Part of a small language model's weights: 1.7M parameters.
Each number is 128 + 24 x the weight over the matrix's rms, rounded and kept within 0 to 255. Layers, rows and columns count from 0.

# layer 7 attention output (transposed), 128x128, rms 0.237, rows 30-31,62-63,94-95,126-127, columns 0-127
[[111 120 189 124 161 164 115  75 163 127  98 134 170 127 139 102 167 124 130 118  78 174 145 115 124 158 120 168 167  90 123 160 138 129 123 105 127 140 135  84 139 134 149 124 123 142 116  83  95 104 141 148  74 124 104 150  87 135 135 124 117 119 135 135 138 126 151 136 157 111 166 134 146 105 153 157  90 136 124 148 152 147 137 123 122 123 150 115 104 157 121  97 134 131 163 150 152 109  64 109 157  99 101 174 105  98 104 131 132 100 144 138 102 147 190 145 106 126 135 144 169 129 116 152 129 139 116 149]
 [108 157 156 108 117 155 120 127 171 111 108 126 149 162 131 143  89  98 120 142 120 132 128 101 152  68 120 109 124 130 130 100 134 142 128 155 149 105 160  97 146 125  69 174 119 188 141 134 120 108 143 142 130 130 142 151 135 150 106 115 122 109 135 122  92 119 147 121 114 112 126  93  94 140 157 137 115 148 123 162  94 129 106  78 136 123  98 162 143 139 105 131 119 166 143 135 115 133 139 131 146 141 124 161 152 150 101 142 131 105 219 163  80 106 129 135 145 101 115 125 118 114 116 154 156 105 100 125]
 [112 137 104 156 106 113 157 176 127 164  84 120  81  99 158 146 110 123 113 149 120 129 149 127 134 128  95  92  99 170  82 156 118 179 148  76  99 129 124 169  86 170  65 135 181 167 139 143 154 128 159 120  92  93 106 128 120 143 139 109 106 143 147  94  84 102 142  81  61 117 136 154  72 162 171 154  98 121 171 113 141 118 115 113 135 105 181 136 160 129 121 109 129 127 116 125  85 148 151 142 115 118 133 128 126 159 128 159 122 171  96 114 143 129 120 117 110 135 162 148 135  94 129 146 178  84 127 111]
 [140 112 112 129 138  87 163  99 109  73 124 200 127  81 150 127 161  88 129 119 137 132 148 195 131 167 121  95 102 140 140 148 160 104 131 159 137 124  98 158  70 164 115 139 146 150 107 101 162 117 171 142  96 106 119 152  86 166 140 141 131 131 136 113 156  99 110 158 142  95 110 131 131 170  97 118 142 160 113 146 145 115  95 128 132 174 139 155 100 135 127 123 107 146 124 146 101 153 117 168 127 171 151 104 112  77 101 159 153 120 146 134 121 174 145 172 131 128 110 117  99 134 189  90 141  98 118 149]
 [156 150 101 113 103  86 118 104 159  88 124 139 154 154 140 130 147 102 139 141 159 134 124 118 129 120 152 137 127 144 164  87 112 140 119 126 164 123  96 183 150 125 148 131 112 130 138 142 146 140 117 141 147 128 114 124 176  92 146 101 137 143 134 108 142 147 108 173 138 115 134 128  89 143  97 137 133 113 112 136 113 123 141 109 134  90 139  72  82 100 190 152 135 141 111 145 127 132 106 101 127 142 156  90 135 104 136 103 133 107 120 140 131 157 111 136 154 115 126 139  98 134 127 133 125 134 102  81]
 [140 125 165 135 124 143 105 160  95 169 135 126 110 132 116  88 133 127 143 118  93 137 126 116 141 101 114 102 140  63  91 174 132 146 155 111 139 130 139  99 128 120 136 149  98 128 158 113 119  88 125  99 162 129 149 114 167 107 109 139 142 148 182 128 100 150 135 142 112 155 146 163 101 146 201 144 106 113 101 149 122  98 188 102  86 138 140 104  93 114 132 137 125 107 119 137 143 116 132 141 146 118 119 166 145 128 149 156 132 129 160 117 194  97  94 105 134 132 110 131 141 143 113  95 137 136 128 142]
 [157 123 162 136 140 140 113 108  74 129 157 151 108 148 110 135  99 125 134 109 133  71 120 137 140 120 147 145 135 145 129 170 118 112 125 116 116 110 154  76 130 133 146 129 103 119 111  93 127 127 128 123 133 141 151 127 148 138 141 150 121 127 134 128 148 152 101 130 132 102 139  93 181 137 112 142 158 131 149 138 101 138 113 136 141 159 102 137 132 117  58 152 130 125 124 112 140  93 111 169 126 113  79 143 104 135 126 137 152 114 114  97 196 145 101 146 159 105 110 120 136 139 140 111  96 172 156 155]
 [125 120 104 122 142 119 160 141 100 140 131 134 130 145 146 147 130 156 137 132 148 120 150  91 135 152 154 149 155 173 154 122 166 117 109 107 150 141 118 121 130 110 160  74 164  94 126 175 130 147 118 128 122 131 127 134 114 110 117  90 126  97  77 145 159 127 100 103 128 123 140 120 120 106  97 127 166 118 168  79 114 152 122 159 156  96 108 126 138 134 121 132 139  97 153 104 133 127 142 106 114 109 120  86  86 139 150  98 153 150 100 116 114 112 103 122 102 172 128 112 119 155 109 125  79 106 137 119]]
# layer 7 attention value, 32x128, rms 0.217, rows 31, columns 0-127
[[103  82 119 121 104 142 146 114 146  83 154  63 145 115 127 164 121 133 121 104 153 120 146 138 144 104 175 125 113 173 164 126 144 116 138 134 126 132 119 139 124 105 112 139 183 181 110 126 162 136 155 116 121 153 143 123 172 131 153 133 158 120 127 150  98 107 115 108 115 129 118 126 137 110 169 105  89 155 166 153 104 130 109 146 176 120 146 101 141 133 161 125 135 159 152 132 128 128 153 119  98 123 129 103 136 120 111  89 129 119 133 180  96 148 155 128 117  87 148 102 137 136 147 187 129 174  93 121]]
# layer 7 MLP gate, 128x128, rms 0.238, rows 0-5, columns 0-127
[[138 143 146 109 142 142 117 116 134 145 124 150 119 111 126 133 105 129 133 124 160 154 108 111 115  94 144 176 112 122 137 116 138 109 101  74 106 117 118 121 126 133 123 130 122 122 110  90  90 143 171 181 101 131 127 132 139 119 146 151 109 125 100 134 113 127 160 168 133 155 140 113 102 120 111 130 115 128 121 177  97 162 112 106 159 120 150 135 122 133 138 128 157 117 108 135  86  93 128 108 141 130 127 174 136 131 103 138 128 115 149 132 106 137 102  79 159 129 124 122 118 150 111 105 126 101 119 140]
 [145 142 124 143 149 130 150 157 115 122 126 143 175 120 141 109 133 128  74 141  77  74 125 146 136 133 169 120 131 132 101 121 160  83 159 106 139 135 158 118 120 157 120 122 112 104 169  94 109 123  76 130 153 110 141 102 162 118 145 149 115 139 133 134 127 162 129 115 103 127 119 122 147 120 146 175 122 123 112 136 125 170 156 149 105 102 108 118 157 144 121  95 103 155 109 103 104  96 132 112 140  87 134 127 102 147 116 122  77 138 134 113 133 162 150 125 106 111 192 125 119 142 122 132 158 122 110 115]
 [134 107 180 125 147 115 118 129 103  74 139 138 109 142 173 161 113 122 151 126 142 163 159 167 145 118 131 129 130 130 169 133 150 144 110 135 123 122 136  84 131  99  87 181 126 119 141 105 104 126 147 129  95 178 117 140 100 116 133 149 117 125  90 109 174 139 151 127 142 107 130 121 147  91 119 149 183 137 109 142 128 121 113 131 159 142  99 160 114 116 131 121 107 135 114 114 143 104 137 135 137  93 119 119 124 164 122 121  96  90 127 115 144 109 123  88 147 123 112 101 119 107 124 124 164 132 151 117]
 [ 99 120 122 100 133 152 117 111 108 140 130 121 158 168 135 152 117 145 127 129 113 129 142 108 148 128 191 118 112 133 153 112 142 113 145 142 165  54 107 123 144 139 120 150 138 133 148  82 128 123 138  91 154 111 158 118 131 153 114 119 120 137 169 134 155 137 124 132 158 105  95 150 128 116 181 155 131 128 164 134  89  85  98 105 140 114 117 117 135 119 134 147  94 139 121  88 132 112 113 154 120  99 128 161 117 130 124  91  99 142 122 121  89 114 115 176 169 116 126 124 137 132 138  57 111 139 157 117]
 [ 69 132 141 157  96 142 167 132 110 149 136 149 106 122  97  99 134  99 173 135 112 119  75 163 152 116 129 139 162 116 123 159 217 111 137 154 185  86  82 107 136 152 104 121 118 117 134 135 145  82 117 140 133  69  89 133 109 159 169 159 105 126 122 140  93 143 169 103 138 116 126 109 134 139 116 120 107 140 149 110 134 179  91 140  94 162 122 126 121 116  98 121 127 117 138 119  91 131  97 131 117 159 122 125 108 133 152  97 106  99 151 106 106 170 108 147 183 166 142 162  89 135 100 150 129 146 109 124]
 [167 133  95 130 136  99 118 175 122 122 145 193 107 109 143 129 129 150 132 111 123 178 149 126  89 125 128 128 106 120 121 100 146 119 139 144 115 136 162 128 149 150 140 113 131  87 144 134 157  92 117 132 134 130 108 153 117 116 141 104 120 118 143  85 130 126 139 114 139 136 113 130 119 177 183 134 137 180 128 112 133  97 138 139 141  97  93 122 190 124 113  66 112 151 142 157 130 125 155  65 111 101 112  95 150 105  90 127 159 137 102 142 136 101 111 146 112 168 141 104 122 143 147 118 126 108 121 129]]
# layer 7 MLP up, 128x128, rms 0.238, rows 0-4, columns 0-127
[[140  89 116 129 107 131 128 123 138 133 155 102 121 142 140 149 144 128 100  92 123 144 153 143 147 146 134 128 127 101 129 108 116 127 140 158 133 142 114 138 122 101 117 126 129 148 124 122 161 122  81 116 133 117 124 154 180 106 162 107 125 135 135 126 106 135 117  96 143 111 132 128 165 114 107 131 146 101 148  71 167 119 146 157 135 123 176  96 145  91 114 123 153 111 106 130 143 130 117 163  94  82  76  99 103 113 165 107 157 118 145 111 139 139 158 127 130 127 157 156 161 125 130 130 146 147 135 116]
 [ 97  55 171 106 135 184  65  99 122 112  92 147  88  82 140 171 151 118 118 119 189 104 101 143 155 117 113 134 169 141 151 134 122 159 144 173 153 142 134 112 133 128 121 145 138 113 113 141 127  89 113 119 155 139 166 143 131  88 119 160 133  86 149  99 151 101 112 135 170  55 128 129 125 130  87 141 142  89 140 117 112 124 131 125 112 159 120 150 144 153 141 111 138 107 133 140 121 131 135 121 129 110 122 123 119 140  84 115 134 125 157  91 143 111  98 157 118 171 117 173 154  92  98  99 118 162 120 133]
 [117 120 161 129 108 129  44 126 117 110 119 105 121  90 144 108 104 140 130 167 117 167 121 117 154 125 124  89 157 166 161 142 131 143 102 132 160 113 114 106 153 165 131  77 125 140 121 102 119 116 151 146  96  78 124 142 110 117 160 141 112 128 120 124 132 110 118 138 109 124 130 111 116 136 154 139  75 128 150 111  70  94 100 161 150 147  84 125 165 146 127 101  34 126 121 128 120 112 128 124 129 150 117 115 104 114 151 167 104 121  93 140  99 123 113 107 141 134 144 144 151 139 124 168 140 175 161 111]
 [149 130 106 117 109 105 142 103  74 145 139 127 113  99 159 171 130 170  75  94 156 141 172 124 105 148 152 114 169 158 110 131 114 126  92 143  92 138 137 152 122 122  74  80 175 128 143 122  79 115  83 128 115 100 138 111 127 132 158 147  87 120 152 112 123 169 124 127 158 115 156 131 167 118  84 130  78 151 149 141  99 109 155 111 148 129 131 170 117 142 129 130 109 104 105 124 148 142 135 142 123 134 139 107  94 126 157 139 116 132  95 142 139  99 123 123  81 153  88 120 148 111 165 158  96  96 134 131]
 [111 112 111 119 115 120  90 124 155 117 152 112 147 123 173 135 117 173  97 157 130 143  88  76  91 156 132 156 140 114 149  57 109 137 159 163 114 145 150 168 120 133 139 129 155 141 143 135 129 174 181 126 155 148 165 148  90 123 129  94 104 118 124 145 103 155 150 170  71 146 139 100 120 130 147  71 119  95 103 129 105  80 154 113 146 116  92 155 153 110 136 159 126 109 142 137 158 125 132 138 143 124 120 122 160 107 139 166 132 108 114 107 127 119 178 108 100 130 107 127 149 150 124 153 150 166 126 201]]
# layer 7 MLP down (transposed), 128x128, rms 0.224, rows 0-4, columns 0-127
[[129 115 140 142 110 158 130 125 159 163 169 147 138 125 135 124 125  77 123 184 131 152 129 146 105 138 116 139 124  80 143 127 133 159 112 149 116 108 100 131  92 138  85 136 153 155 105 108 124 122 125 152  84 125  96 141 119 133  91 149 108  96 140 106 107 123 133 143  94 142 137 125  99 135 158  99 118 142 145 119 155 156 126 108 140  99 152 148 143 109 140  99 167 130 144 129 148 148 135 140 118 137 150 110 107 125 117 113  99 127 137 126 131 119 101 125 174 125 124 121 110 119 144 165 145  77 104  81]
 [109 125 116 123 181  93  99 132 129  83 123 137 145  91 142 152 143 130  80 154 139 107 146 125 133 124 100 114 180  70 150  95 127 106 141 147  82 154 107 149 125 148 140 145 152  87 108 153 107 109 109 161 129 113 152 133  85 130  91 133 174 118 141 164 124 141 104  96 141 105 139 113 172 150  99 198 133 119 109 164 119 139  89 139 130 155 134 129 129 103 154 109 103  94 102 149 118 115 161  98 133 144  95 144 125 121 102 110 128 105 103 140 143 158 149 118 134 121 149 173 124 152 126 131  84  82 123  95]
 [141 143 101 144 149 138 108 151 133 137 138 134 120 142 119 124 106 121 137 183 154 136 117  92 137 141 161 167 123 132 117  97 106 102 160 125 136 109 129 110 138 119 117 130 137 132 119 159 166 121 133 126 147 136 137 115  97 112 116 124 154 102 136 149 113 142  92  96 129 161 118  79 114 185 130 124  95 110 124  82  89 112 124 103 144 100 116 112 134 125 139 111  99 144  97 111 128 156  96 103 113 209 111 132 135 145  98 110 122 104 116 164  83 172 152 136 120 135 112 108 129 117 130 127 166 100  81 148]
 [179 125 121 171 154 121 148 121  94 117 104 133 158 129 154 139 108 124 143 112 142 122 147 102  74 119 148 131 137 135 132 143  91 171 130 155  88 139 122 104 138 161 155 163 156 142  95 137 117  95 127 186 115 147 172 168 140 109 144  98 102 149 100 117 123 168  75  86 116 119 121 128 126 100 130 101 122 130 122 131 107 133 157 123 146 130  88 101  94 164 118 134 133 155 139  96 100 145 123 147 159 180  84  88 112 126 154 143 106 134 138 173 130 131 105 100  89 153 123 173 122 112  96 125 141 163 116 100]
 [121 139 153 114 174 142 144 132  91 108 110 140 139 129 139 105  91 128 122 118  92 109 125 118 125  76 165 134 118  89  94 130 148 126 128 147 145 104 172 108 150 108 118 111  76 174 128 136 138 132 155 151 143 155 123 149 137 150 173 137  62 139 138  97 117 114 163 120 156 116 140 109 133  98  80 104 110 124  99 112 106 198 131  96 114 105 141  93 115 109 106 114  98 129  79 162 120 134  93 165 132 137 114 135 149 145 118 132 141 154 104  91 105 125 149 158 108 108 103 120 125 116 175 109  87 153 147 117]]